config.toml
norm = "rmsnorm"
norm_place = "pre"
rope_fraction = 1.0
parallel_block = false
init_std_o = 0.0437
lr = 0.00898
lr_head = 0.0116
warmup_steps = 200
doc_mask = false
steps = 4844
Each number is 128 + 32 x the weight over its row's rms, rounded and kept within 0 to 255. Layers, rows and columns count from 0. The size above them is the row's rms in percent of the matrix's.

# layer 12 MLP down, 256x704, rms 0.0504, rows 0-199, columns 640-671
size [100  95  94 101  98  96  98 100  99 102  97  92 102 100  98  98  99  99  96 101  96  99 102 100 105 102 103 101  98  98 101  98  97  99 100 100  98  99  99  94 100 101 103 101  98  99 100  97  98  97  98  99  96 103 101 102 101  97  97  96  99  99 101 104 101 100 100 101  99 100  98  95  99  97  97  98  98 103 101 105 102  99  98  96  96 108  94  99  98 100 107  97  95 102 152  97  99  98  99 101  99 100  98  99  99  98 105  99 101  99  95 101 101  99  97  99  96 100 115  99  91 106 102  98  99 101  99  97  98  94 101 102 100 105 108  99  99 103  97  98 103  99 104 100  98 102 100  99 105  96 108  97 104  98 103 100  93  93 101 101  99 102 101  97 100 101 102 100 102 102 102 101 102 101 100  98 101  97 101  97 100  97 104  98  98  95 103 101  96 101 103 102 103 102  98  97 105 100 103  98]
[[ 88 105  75 128 106 134 134 106  69 136 148 172  90 163  80 141 123 153 126 125 126 158 154  67 165 121 125  78 158  90 179 100]
 [213 170 119 138 118 166 108  99 140  92 112 156 183 118 204 144 143 116  93  69 106 143 144 136 119 103 156 189  87 146 126 124]
 [131 158 125 127 140 136 145 122  69  88 155 139 113 154 102 110 103 116 101 189 109 158 126  95 174 104 113 142 115 127 138 100]
 [139 107 135 115 109 148 148 142 151 112 132 110 180 167  96 149 122 158 108 133  74  89 115 139 120 122 117  96 104 146  80 116]
 [ 92  83 179 151 153 129 196 127 125 117 151 115  48  63 156 101 104 133  78 154 142 106 107  82 106 149  81 148 163  74 134 121]
 [135 156 133 105 144 110 160 163 128  88 168  88 150 163 104 140 114 187 165 133 102  85 125 105 128 180 127  42 147 135 129 108]
 [168 108 110 148 118 121 148 140 124 144 133 105 146  82 108 165 131 106 181 135 171 125 148 142 174 156 113 122 172 165 151 163]
 [108 137  94 123 128 106 172 178  68 138  95 143 112 133 146  97  95 122 129 140 140 149 158  97  93 168  96 148 209 102  82  97]
 [142 150 158 129 149  99 152 175  96 142  77  92 109 153 107  88 175 132 115 134 110 136 140 134  99 170 175 112 103 138  50  96]
 [182 165 166 135 156  76 142 150  86  88 147 135  62  81 158 148 136 126  80 102 137 122 149  94 101 154 103 144 115 143  70 111]
 [128 105 128 163 172 138 120 152 127 132  99 147 119  73 133  91  89 141  96 187  71 143 115 119 144 132 116 183 119 141 111  23]
 [132 133 177 134 153 165 130 122 137 117  91 138 152 104 129 124 114  65 128  61  72 128 177 167 126 123  69 140 139 169 144 139]
 [232 142 128 125 176 122 153 122 121 110  89 113 128 167 132 170 171 109 163 123 167 193  91 182 145 160 134 169 108 110 122 158]
 [113 145 113 100  87 120  83 120 118  84 111 153  99 107 180  97  87 164 121 162 143  94 116 153 139 131 104 152 132 164 160 149]
 [119 124  86 121 162  47 116 168 149 165  93 137 124 115 193 123 117  95 142 188  64 150 112 191  76 173 161 127 157 126 114 177]
 [136  94 120 111 149 140 147 130 132 116 139 118 153  97 116 101 168 155 139 143 139  71 112 164 113 152 169  75 110 120 131 157]
 [141  88  75 160 128 102  96 108 125 168 116 106 116 138 155  85 162 116 150 120 109 135 155  91 130 101 107 146 191 146 149 130]
 [187 120 178  91 141 109  86  88  99 186  86 104 112 156 189 147  97 156 153 121  88 143 109 121  89 137 130 121 100 145 179  91]
 [115  98 154 147 154 110  82 105 167 102 140  83 130 173  69 154 105 152 114 132 131 135 107 143 137 145 127 106  88 124 100  86]
 [140 150 131 152  99 106 127 148  48 133  91 148 135 100 167 155 109 130 131 146 146  99 138 141 131 138 131  94 196 207  88 144]
 [183 164 120 133 152 164 165 136 137 148 148 171 122  97 128 132 127 146 156 115 160 159 150 154 138 118 132 128 151 143 136 142]
 [155 112 137 167  93  69 139 193 155 148 121 165 146 134  74 153  97 100 146 123 160  93 113 187 108 124  92 113 183 149  49 186]
 [149 124 185 186 119 158 102  37 115 193  80  65 150  91 130 115  84 120 131 104 180 133 132 123 147 147 128  86 148 155 134 108]
 [122 142 128  52 137 114 101  63 174  61 151 118 105  88 121  70  77 121  95 127 172 161 108 137 116 105 143  99 138 106 146  89]
 [ 73 145 170 151 123  88 139 120 169 166 139  80 148  69 159 108 101 153 137 138 170  83 125  62 132 170 110 119 149 129 195 167]
 [125 114 108  81 132 153  79 137 159 102 170 118 144 143 143 127  87 117 156 122 149 150 165  82 153  93  97 106 160 132 152 143]
 [134 109  96 114  95 220 106 136 107 111 119 103 138 138 145 105 135 101  82 120 118 120 127 143  87 133 150 165 178 148  91 144]
 [110  92 114  64 118 125 134 140 119 121 172  80  76  83 129 180 128 105 141 105  83 151 178  71 170 143 183 123 180 153 113  99]
 [127 137 162 133 168 131 170 187 202 106 103 100  78 115 139 178 179 136 139 142 154 140  77 138 148 146 131 125 172 147 122 153]
 [ 64  99 137 150 114  83  90 108  94 123 135 157 145 134 152 128 138 148 120  61 144 144 106 105  58 151 156 111 181 117 108 111]
 [145 200 110 153  99 106 146 157 116  68 128 103 146 155  76 113  70 127 129 138 153 130  95 178 131  88  68 160  94 170  85 108]
 [ 82 170 187 203 134  83 149 135 119  76 170 129  91  57 122 132 130 123 124 115 107 116 148 131 121 141 134 217 104 121 196 118]
 [144 134 123 198 110 147 120 184 121 168 108 110 122 144  99 165 115 159 123  76 129 125 173 156  87 117 115 133 106 146 113 136]
 [138 146 141 150 137 110 140 149 123 124 159 108 104 194 171 133 104 127 115 107  81  57 182 103 119 129 168  65  97  87 130 115]
 [117 158  74 106 124  93  84 103  94 127 141  64 139 168 111 117 132 126 171  91 154  94 110 105 135 128 117 147 141  82 104  98]
 [ 61  90 139 133 132  38  51 164 106 173 137 105 103 158 116 132 190 129 119  89 130  92 136 115 121  95 107 124 164 107 129 128]
 [121 119 149  70 144 146 124 111 146 164  79 123 183 110 107 168 113 149  95 168 125 177 159 136 106 135 147 140  95  83 116 135]
 [122  68 169  75 161 148 118 117 137 105 125 101  65  73 133 162 135 157 112  85 109 124 161 136 125  99  17 124 106 121  98 116]
 [133 146 139 140 130  81 105 142 114 187  91 126  99 144 123 167 190  78  39 124 134 196 169  97 133  58 187  90 121 108 147 135]
 [160 124  89  72  96 101 172 196 122 122 111 121 116 152 117  72 108 168 155 156 162 160 142 176 112 110 116  79  57 101 100  88]
 [ 98 196 163 152 143 130 179  57 103 147  82 171  80 103  82 111 103 108 171 106  87 170  72 152 104 175 135 151 186 125 162 138]
 [ 92  87 129 165 118 103 164 114 153  82 131 114 156 149  52  94 158 142 164 100 155 112 139 136 109 127 152 116 147 175 174 148]
 [162 102  59 146 132 167 148 117 154 146 136 130 113 154 141 170 123 163 176 122 120 136 158 148 167 178 221 166  26 110 161 165]
 [169 131 141 133 120 142 126 187 215 191  98 150  80 165 110 118  97 120 115  60 129 174 166  95 129 112 151  89 124 104 163  80]
 [145 130 106 136 156  98 150 126 135  98 114  72 114 149 129 115 113  86 147 126  84  70 157 137 154 206 194 133 116 150 147 175]
 [132 178  40 176 103 207 108 107 160 129 125  88 113 122 141 126 166 125 145 157  40 194 107 150  98 113  98 100 178 123 172 153]
 [130 144 112  88 141 149 117 178 166 116 115 106 170  64 155 143  89 164 138 145 116 115  92 138 106 115 165 128 124  52  87 123]
 [ 97 106 135  95 144 186 147 181 169 128  69 139 166 127 134  74 161 111  96  88 105 130 124  81 151 132 104 132 172  62 120 149]
 [121 136 193 111  99 162 170 163 116 181 145 164 119 132  99 201 153 150 107 155 124 103 135  95 126 153 126 163  93 133 182 135]
 [158 125 147 122 175 144  84 128 136 128 157  54  93 185 135 125 125 139  91 152 126 109 112 127 176 185 137 181 103 121 132 111]
 [108 110 181 116 128 125 125  92 180 184 175 115 114 185 139 108 139  81 146 100 146 117 153 152 138 135 139 119 152 144  90 111]
 [117 132 134 131 155 123 158 133 125 155 104 146 112 113 175 177  52 180 178  87 130 116 206 158  92 129  91 114 115 118 160  67]
 [140 157 175 172 120 119 127 139  97 120 139 154 178  98 112 129 112 112 104 124 126 132 178 132 138  92 137  83 108 122  90 102]
 [151 112 158 127  97 112 166 109  93 129 146  91  99 121 131  94 129 171 112 126 140 138 147  87 122 130 165 127 158  65 139 125]
 [113 122 139 121 171 133 110 192 135 109 151  79 127 115 189 107 112 136 125  99 169 163 109 180 100 110  95  81  66 124 120 120]
 [154 144 152  81 147 125 139 128 135 100  98 214 123 168  87  91 102  93 108 104 147 149 114 148 128 131 137 161  85 154 102 126]
 [ 93 175 122 150 126 152 199  87 139  72  80 155 168 121 115 145 111 128  85 162  89  92 109 138 121  57  80  45  95 146 165 189]
 [173 149  89 132 126 164  92 163 174 130  82 173 114  91 129 118 173 153 146 140 117 128 170 112  88 126 125  83 100 116  97 136]
 [193 100 164 161 168 118 138  92 157 110 175 113 141 148 199 168 124 137  49 146 140 187  77 107  88 124 134  69 155 142 127 105]
 [ 69 132 155 106 158 157 177  82 141  74 116 143 116 168 107 118 110 125 140 100 128 110 176 104  99  95 136 139 136  79 107 138]
 [157 106 139 143 148 133  80  71  59  66 163 123 184  97 123 127 157 103 161 140 162 162  75  73 171  94 106 124 131  96 100 150]
 [107 118 120 145 131  95 110 132 133  79  68  88  97 159 128 128  92 130 125  91  95 133 130  84 214 193 110 146 171 119 146 169]
 [153 110 129  83 118 118 140 149  84 192 100 135  99  93 122 110 163 103 217 175 224 144  65 131 138 106 134 139 150 144  81 143]
 [151 147 146 112 185 123 167 136  73  63 181 143  75  32 181 152  85 165 154 151 138  89 127 130 121 147 142 139 146 187 159 141]
 [168  93 170 129 107 131  95 162  98 156 119 194 184 110 142 184 128  93 145 173  96 150 161 163 117  72 103 132  70 124  95 144]
 [ 70 137 172 131 116 176 157 148 133 112 171 100 131 137 141 138 127 166 139 107  53 146 148 127 162 157 100 160 137  83 171 132]
 [122 119 151 106  66 122 103 135 152 133 125 198 156 100 177 161  55 157 141 162 145  99 121 125 156 106 114 155 158  96  71 134]
 [118 159 190 187  85 115 170  94 116  93 117 143 119 177 149 141 166 114 113 136 192  58 126 121 144 189 126 130 161 145 104 101]
 [151 195  53  88 194 107  99 116 117 135  83  94 136 103 128 115  87 160 115 153 161  79 172 196 139 198 142 133 132 178  62  78]
 [165  86 115 120 118 102 139 120 127 153 147 116 183  96 175 155 155 103  73  74 131 103 128 106 105  99 125 114 139 144 172 167]
 [ 89 119 126 162 107 123 176 157  65 141 103 127 144 178 112 129 109 138  99  95 124 116 155  92 117 190 116  90 114 148 146 126]
 [144 115  63 132  66 170  92 118 121 160  94 121 125 126 193 101 126 153 132  90 139 133 123 124 152 210  94 113  87 145 152 154]
 [185  75  60  69 132 141  61 134 209  97 159 118  73 156 128 150 157 164 123 138 147 113 173 132 153 183 154 111  96 172 154 110]
 [113 175 108  94 122 161 152 201 135 157 229 158 101 147 142 154 120 135 122 125  99  75 111 111  94 152  82 169 167 119 150 128]
 [ 79 125 167 136 175 193 101 205 125 120 125 116  96  92 176  99 136 102 147 127  70  75 119 113 109 151  93  65 140 107 193 139]
 [ 88 112 153  75 128  67 138 133 153 131 101 112 119 118  89 119 130 121 148 170  54 104 118 122 140 111  61 103 182 118 115 112]
 [150 119 104 114 108 114 127 166  81 153 139  77 139 184 186 159 136  82 193 105 109  88  81 156 204 144 145 161 128 131 115 167]
 [104  85 122 178 121 146 114 102 125 117 148  93 127 131  65 143 105 132 159 161 132  83 110 177 108 141 189 153 141 141  94 132]
 [172 123 140 180  41 120 164 158 139 170  69 106 103 115  99 119 146 105 136 147 157 161 137 193 121 101  96 130 202 156  84  80]
 [164 134 138 126  76 175 167 161 129 119  96 159 100 155 134 123 161  70 120 162 126 101 171 153  98 150 129  92 111 240 140 137]
 [ 80 133 119 150 111  99 100  95 131 119 115  86 182 110 156  89 135 144 165 175 131 109  80 104 131 159 116 131 134 155 162 191]
 [ 88  98  66 163  28 117 146 166 166 153 124  97  94 126  99 138 122  92 132 163 100 103 153 126 183  75 182  89 142 131 139 121]
 [135 164 134 131 178 151 153  78 123 145 151 186 133 117 137 165 142 185 123 153 110 124 140 171 120 172 124 162 161 128 100 155]
 [142 177 118  60 140  85  43 109  54 119 143  97 108 178 112 104 125 116 148 150  78 139 198 127 119 100 120 127 130 106 152 150]
 [ 48 129 108 189 177 167 107 135 113 151  73  85 163 137  89 154 163 193 161 136 103 134 105 105  94  99 123  43 165 110  98 143]
 [127 117 100 156 156 143 156 147 173 134 116 114 131 123 116  76  85 112 149 106 153 128 105 112 120 100  96 157  92 152 109 159]
 [153  54 149 133 143 102 185 138  83 142 164 110 155  97 108 104  74 151  86 117 104  82 114 107 181 133 141 170 121  97 108 126]
 [133 103 126 131 181 149  79 169 130 108  72 108  90 146 162 103 146 168  87 200 159 156 140 125 124 131 121  98 140  78 121 189]
 [128 151 125  90 103 150 127  96 191  88 138 111 134  91 114 125  73 157  74 146 120  99 117 131 143  88 100 101 132 117 107 128]
 [143 139 119 180  92 124  92 125 178 135 129 156 109  97 102  33 161 113 110 100 160 199 127 155 136 131 159 107  86 138  80 109]
 [ 73 112  98 166 149 132 169 111 133 145 184 121 116 116 139 170 170 153 174 156 132 113  85 114 100 163 127 123 102 139 131 130]
 [179 141 156 146 113 111 146 194 135 123 173 111 119 115 104 114 135 156 179 129 153 119 152 139 192 106 125 176 165  87 129 133]
 [106 149 120 136  85 125 116 130 128 147 180  92  29 161 111 144 114 139 144 136 143 143 141 136 118 126 130 175 194 148 123  58]
 [101 123 105 115 104 168 102 136 150 129 157 126 193 147  71 103 121 146 156 129 149 117  73 127  96 199 182  66  79  84 140 169]
 [140 170 105  88 148 137 125 135 126 119  90 106  71 132 149 102 136 113 100  83 175 182  93 137 136  89 112  97 112 164  97 146]
 [120  97 124 123 114  58 107 125 131 112 149 135 125 117 152  71 135  98  94 163 100 194  64 127 118 176 129 155 128 149  96 129]
 [164 125 128 140 106 148 133  55 120  98 131 113 157 142 176 143 145  88 110 189 133 146 128 168 165  89 129 175 151 140 153  89]
 [154 124 148  99  87  73 151 107 120 133 127 101 175 159 149 135 108 125  78 189 142 137 134  92  85 145 120 100 100  92 108 125]
 [180 107 101 112 163 128 131 128  73 160 192 156 105 208 105 101  73 132 131 136  97 168 142 176 133 113 147 135 138 130 114 188]
 [106  94 141 149  83 149  98 130  98 118 101  81 163 186 159 132 206 155 133 150 134  87 134 163 103 138 111 156 110 113 133 103]
 [ 97  77 162 156 120  88 110 154 127 154  96 197 145 132 187 135 151 113  99 122 116 153 177 122  89 109 156 128 115 122 127 156]
 [115 123  92 185 156 203  75 166 121 117 175 184 156 151 102 174 196  37 130 151  96 109 131 172  89  60 110 120 128 130 160  42]
 [159 176 154 136 181 133 122 149 116 153 142  92 135 140 181 105 142 112 124 124 132  46 103 186 107 121 104 108 139 103 116 119]
 [ 72 109 133 125 106 118 130 123 126 128 117 144 154  99 123 182  94 138 106  98 111  91  87  97 122 140 127 109 126 159 128 108]
 [133 114 104 106 133 127 185 144 137 103 144 165 108 104 138  93 124 106 181  99 187 117 120 138 116 123  95  72 151 158  98 154]
 [129 149  95 188 110 174 124  63 131  98 139  61 223 116 179 170 113 109 132  76  88 135 171 192  99  84 120 104 138  98 139 119]
 [123 168 121  67 128 113  97  58 136  85 114 140 102  76 120  92 112 108 184 121 114 124 134 119 129 120 116 178 190  81 104 117]
 [123 143  79 169 119 164 105 135 163 124 132 117 183  76 215 152 191 123 112  94 116 125  96 132 150  82 127 114 176  78 130 104]
 [162 127 112 162 128 132 120  92 150 167 101 128 163  87 107 112 115 127 122 133  89 116 126 110  78 107 138 137 138  69 118 121]
 [114  75  73 154 129 100 109 106 121 119  91  86 143 181 116  98  51 106 140 125 115  76 175 157 135 100 103 141 105  98  66 129]
 [186 133  63 119 106 181 161 132  50 124 150 142 124 105 144 120  99 120 113 126 196 163 130  64 163  93 113 144 148 120 147  99]
 [ 99 132  88 149 135 140  77 131 121 115 138  87 142 140 108 133  38 128 106 111  46 132 132 114 177 125 138 140  86 159 181 136]
 [ 99 187  95 133 157  89 150 100 148 157 211 193 102 121 131 166  79 136 146 129  68 113 136 147 114 182 146 134 174  67 105 130]
 [106  44 100  69 125 156 130 115 125  98 211 117 140  85 156 134 151 155 152 166 159 171 104 120 106 157 134 150 125  71  65 143]
 [151  93 147  94  95 129 107 121 148 143 156 129 133 109 121 122 150 148 105 108 136  87 156 130 155  88 165 145 134 181 154 154]
 [131 115  92 118 143 102 163 110  98 199 146 150 117 108 146 127 168 131  58 164  56  89 162 124 107 157 132 139  82 138  88 109]
 [ 98 122 105 116 112 157 149 120 146 118  81 125 137  99 106 147 112 128 116 112 147 126 100 120 124 126 123 173 133 109 149 153]
 [144 129 139 116 112 177  67 150 130 112 104  98 130 169 142 107 146 135 110 130  89 168 123 119 164 105 136 113 103  98 121  20]
 [129 122 114 153 116 161 181  84 174  95 119 142 101 187 119 125 168 108 174 144 182 100 196 116 152 120 165 195 122 136 123 172]
 [170  86 164 148 122 117 101 137 146 138 137 155 152 186 166 174  96  72 143 141 127 101 103 160 150 104 166 154 165 101 140 105]
 [122 128 131 128 144 152 115 186 124 178 117 103 165 164 114 181 155 109 153 145 133 106 118  81 126 105 109 126 147 142 123 177]
 [106  50 139 142 136 159 108 156  85 144 153  93 138 123 147  44 140 163  56  96 109 111  88 173 104 122 138 127 138 141 110 118]
 [107 128 156 126 143 139 143 104 205 156  55 191 146 179 159 123 135 146 163 126 128 155 172  56  96 105 117 174 142 153 128 133]
 [179 136  93 121 123 131 109 142 158 159 152 101 185  78 116 141 134 136 144 109 178 102 185 168 170 120  91 132 166 116 164  86]
 [111  76 123 172 205  90 122 176  90 182 127  48 163 144 117  91 173 137 113  89 116 119 134 115 163 100 116  93 109 136 134 117]
 [176 133 125  74 125 106 150 155 127 128  96 184 145 141 104 135 105 150 146  75 141 112 125 181 146  87 143 141 129 141  92 106]
 [101  42  79 197 172  81 192 165 152 194  81 100 144 182 138 112 123  95 105  93  81 125 151 151 112  72 144 113 171 154  82 111]
 [ 75 121 198 167  88 156  82 157 140 213  91 111 108 144 159 144  82 143 123 144 178 143  93 193 173 124 107 154 148  85  88 149]
 [103 103 129 159 155 105 142  77  98 170 143 120  24 129 118 143 123 124 141  50 165 155 115 149  71 141 133 160 179 153 175 129]
 [140 102 143 114 157 170 182 158 162 108 125 122 112  71  70 149 186 128 136 181 129 155 161  94 176 165 151 141 121 138 118  67]
 [153 111 165 108 146 122 145 136 148 109 161 105  98  87 164 158  94 143 161 197 204 101 120 122  99 147  53 155 153 153  68 184]
 [137 121 135 147 101 115 158  84 127 158 160 109  69  92 109 115 164  75  97 155  85 169 126  97 172 175 133 152 185 171 124 146]
 [147 136 129 116 160 131 137 192 156  93 150 140 171  92 120 118 134 128  85  99 151 174 139 175 133 154 101 159 108 106 137  99]
 [150  94  70 118 137 169 171 118 163 119  78 126 137 148  87  91 160 143  99 186 163 105 182 127 198  94 130 129 123 136 126 108]
 [111 131 170 140  98 162  94 115  49  83  90 189 112 144 108 113 153  92 137 146 147 153  97 101 168 146  81 138 152 103  99 113]
 [143 136 131 175 158 126 128 143  96 128 128 109 152  92 120 104 143 135 196 116 205 112 120  73  95 138  46 177 135 140 117 121]
 [162 108 176 178 130 146 105 131 114 144 148  81 112 160 135 158 142 116 104 128 148 113 150 166 158  71 142 118  97 178  69 105]
 [140 146 129 139 106 134 132  59  79 145  56  80 164 134 152 137 139 126  84 167 100  79 133 131 162 124 134  95 126 182  64 141]
 [131 164  39 127 126 136 172 158 118 178 185 133 105 158 168  75  75 149 142 137  95 168  77  43 128 115 194 173  79 166 154  86]
 [191 132 134  43 199 114  58 140 127 115 171 110 101 108 125 132  64 122 127 125 171  97 175 172 177  80 181 133 107 130  89 105]
 [146 120  92 142 124 138 147 121 115 126 107 165  79 124 132 184 101 136 152 146 128 178 154 101 130 175  90 143  93 167 169 154]
 [192 163 122 166 179 107 106 132 145  97 153  73 175  94 117 101 119 156 194 118 134 132 139 119 125  83 185 119 136 108 131 140]
 [ 93 146 136  84 149 120  92 111  99 141 173 143 122  71 136  87 176 105 172  87 107  83 107 123 149 124 105 129 190 140  79  34]
 [124 141  94  82 139  71 190  80  62 158 144 141 125 113 108  81 107 143 144  63 168  82 105 132 146  82 152 123  90 118  88  87]
 [101 165  89 169 141 149  60 177 140 155 176  90 119 132 147 142 174 108 174 129 171 116 114 112 125  80 151 148 142 130 120 160]
 [148 109 157 136 123 126  77 110  93 188 135 111 122 114 111 133  95 126 116 156  89 164 157 134 193 165 200 172 132 105 107  80]
 [ 70 190  92 104 123  68  72 125 128 152 109  79 134 118 143 113 128  88 104 175 120 104 183  99 190  89 128 110  41 110 155 139]
 [112 170 148 147 158 160  87 129 106 131  71 137 133 102 173 112  81 133 213 121 127 133 120 150 123 111  92 150 101 128 143 116]
 [163 108 116 141 158  90 191 112  72  96  68 146 122 108 128 103 124 137 111 121 145 163 117 134 198 136 151 128 132 124 121  81]
 [102 129 139 106 138  95  98 150 177 169 156 119 122 146 124 131  98 120 184 141 156 119  74  56 116 145 165 148 101 142 158 109]
 [129 149 111 134 193 135  65 134 146  83 132 159 113  87 151 134 126 158 170 112  68 127 150 129 140 151 158 100 160 128 146 140]
 [145 151 112 112  88 129 129 144  90 134 113 125 136 138  96 204 131 104 115  92 120  87 142 119 144 134  99 142 106 132 168 134]
 [103  68 163 100 117 118 164 106 122 155  99 167 138 147 123  80 104 105  83 122  91 144 153 121 142  95  79 145 112 128 154 148]
 [120 163 115 131 170 103 135 105 166 124 115 111  83 124  88 113  98 137 152 151 127 150 140  89 104 115 122 176 111 107 157 137]
 [120 135 164 141 228 103 149 172 145 131 176  98 158 120 146 162 149 142 174  73 167 128 132 119  88 182 134 111  26 113 153 141]
 [ 96 104 136 143 146 119 127  58 104 145 166  98 149  72 124  82 149 123 210 136 148 145 110 125 101 165 122 134 129 163 164 190]
 [123 108 156 146  54  86 112 184 128 122  32 128 127 110  86  90 180 135 114 122 115  70 108 110  92 150 106 118 189 105 131 104]
 [149 137 147 144 162 113 149 145 150 126 172 113 124 169 123 133 114  97 124 111 151 144 119 146 194 141 162 196 119 113 131 122]
 [139 133 108 119 124 170 127 133 158  94 131 176 136 141  57 105 117 139 122 148 153 135  89 120 161 131  77 201 188 123 120 105]
 [130 130 119 134  94 142  96 118 108 174 110 140 108 134 115  77 188 106 136  92 164 154  61 185 168 172 114 125  94 116 145 168]
 [173 133  62 174 161  99 152 118  96 127 137  95 135 132 129 141 108 137 196 134 134 150 111 161 135 106 156 139 145  84 147 161]
 [153  93 104 173 126 125 168  63 123 141 129 143 130  72 166 174 149  77 165 137 147 136 119 125 113 120 172 120 146 123  95  86]
 [153 115 178  92  84 176 102 127 123  62 124 152 102 144  96 139 195 179 150 121 129 104 162  84  82 162 128 103 142  80 182 163]
 [126 162 183 125 119  86  96 109 122 110 108 110 158 176  77 143 172  92 159 104 143 122 164 103 180 160 191 104 149  51  85  97]
 [ 91  79 159 113 169  94 109 156 131 196 136 121 139  68 101 144  95 104 150 147 138 134 120 131 151 160 110 125  69 134 116 114]
 [108  85 139 151 147  84  69 131 121  80  87  88 133  89 147  80 139 135 129  41 162 141 126 116 104 184 125 184 100 138 168  86]
 [137  97 132  81 157  85 112  69 147 194  80 112  87 140 171 100 119 168 144 155 148 141  95 107 139 185 104  92 113 149 157 135]
 [ 97 106 161 133 148  74 111 100 105 152 114 140 128  94  93 151 119 113  90 130  39  77 105 124 154 182 174 138 102 187 121 112]
 [165 139 138 167 103 188 173 116 117 134 176 147  64 174  66 119 176 129 158 121 143  59 116 154  54 127 127 124 101  91 110 151]
 [173 125 121 138 123 152 153 120 142  49 115 147  85 107 130 143  65 116 112 117 124 137 136 102 114 149  95 171 163 134 112 145]
 [172 158 117  93 164 110 148 189 163  79 103 162 128 115 110 121 184 145 135  98  96 149 127 120 134 104 132 131 148 102 133 115]
 [141  89  88 140 189 161 140 131 122 111 171  94 122 182 124 170 124 137 141  96  81 160  77 133 172 168 111 126 117 108  96 155]
 [143  92 131 118  91 172  87  78 100 112 112  56 115 143 161 132  83 110 166 150 122 180 151 172 147 151 155 143 111 130 149 126]
 [115 100  46 151  97 142 101  87 149 123  72  51 105 132 140 119  79 178  72 157 203 117  72  27  80 125  86 147 143 118 134 168]
 [112 134 132 101 180  96 117 117 111 132 115 126 139 115  98 177 115 185 150 116 154 129  88 144 116 151 154  90 123 179 151  86]
 [167 124 104 180 150 135  80  57 101 112 140 144 133  73  95  89  64 146 133 116 107 110 116 122 143  87  97  78 120 167 146  95]
 [153 147 138 162 147  71 136  93 130 107 121 135  44 157 116 135 113 140 105  96 101 114 129  97 146 134  52 137 143 101 135 129]
 [ 92 137 131 124 119 142 122 164  50 165 133 149 156 179 143 133 134 136 177  99 134  87 110 128 100 207  93 132 112 141 148 176]
 [ 34 151 159 113 150 150 184 102  51 130 129  78 101 140 125 126 163  97 138  94  97 103 133 111 160 147 101 107 122 156 111 142]
 [114 119 160 141 118 125 125  68  81 133 128 157 124 159  52 144 156 113  92 125 141 147  85 217 114  96 180 129 115 166 131 187]
 [108 119 104  81 125 117 137 174 169 104 152 119 115 104 143 125 154 164 120  88  98 118 138 134  84 182 151 109 128  79 143 151]
 [159 163 142  85 120 114  96 117 149  64 115  98 151  61  97  79 135 137 127 141 126  89  93 129  93  96  64  67 168 117 105 104]
 [107 191 109 156 108 137 116  88 122 136 174  97 152 108 188 106 141 119 152 129 161 109 168 163 128 119 153 105  97 129 128 115]
 [141 113 113 119 163 189 111 133 192 134 173 115 124 142 156 125  95 207 137 106 125 190 110 163 103 113 111 106 183 129 162  81]
 [134 124 131  94 133 130 109 137 129  82 152 133 102 148  99 161 101 121  89 110 165 155 130 129 163  83 169 122 129 111  89 150]
 [162 112 168 109 110 185 109 144  53 113 148 146 164 164 110 157 120 123 109 157  96  93 122 116  96  78 176 105 162 137 120  99]
 [145 113 124 133 141  57  94 127  52  95 103 116  92 110 126 116 135 120 160 120 178 152 113 158  88 169 105 106 108 116 127 151]
 [147  73  96  98  65 126 144  98 164  89  70 126 151  63 149 107 125 156  85 111 112 149 133  70 150 140 114 140 107 198 132 112]
 [ 93 109 162  77  96 151 160 167 104 113 155 106 136 115 156  46 138 161 173 157 169 206 159 105 157 149 118 121  88 133 144 104]
 [121 144 160  89 133 166 118 152 102 140  98 124 170 114 139 121 150 211 148 169  75 126 134 127 134 127 139 178 157 158 110 159]
 [133  90 120 150 112  93 202 190 130 115 133 127 133 175 138 120 123 141 116 198 154  96 161 160 179 131 142 143 115 158 146 104]
 [128 168 185 146 136  80 128 142 115 145 140 137 147 181  72 158 125  91 100  62  88 128 163  51 113  98 171 164 105 106 156 112]
 [122 145 133 151 120 104 143 176 141 118  99 162 101 104 129 151 101 132 183 134 157 119  77 114 149 138 147 127  79 125 115 187]
 [159 137 117  98 111 125 123 100 135 108 170 159  99 143 152 132 135 149 130  62  58 142 109 138  84  81 194 118 152 104 118 116]
 [109 143  98 110 165  44  77 138 112 102 145 159 106  68 136  70 126 174 136 112 132  90 130  85 139 133 155 121  57 101 130  98]
 [139 127 115  58 183 128 144 130 159 145  85 137  82 110  81 202 144 134 192  80 130  86 172 113  92 124 166 118 133 112 132 162]
 [ 84 165 150 157 129  86  74 123 184  93 176 135  82 116 119 153 160 139 141 143 155 158  75  56  81  72  77 191 137 100 143  74]
 [137  73  99  79 158 117 117 108 136 113 114 153  88  85 116 125 155 140  94 156 162 160 148 143 161  83 131 105 105 118 149 142]
 [162 103 120  75 100  95 119 114 100 132 193 146 215 118 137 166 122  93 141 164  89 109  82 184 158 144 115 105 162  68  49 130]
 [177 144 192 181  72 108 111 127 145 134 186 166  46  87  40  92 141  70 137 142 209 134 209  74 115 114 130 145 143 182 117 111]]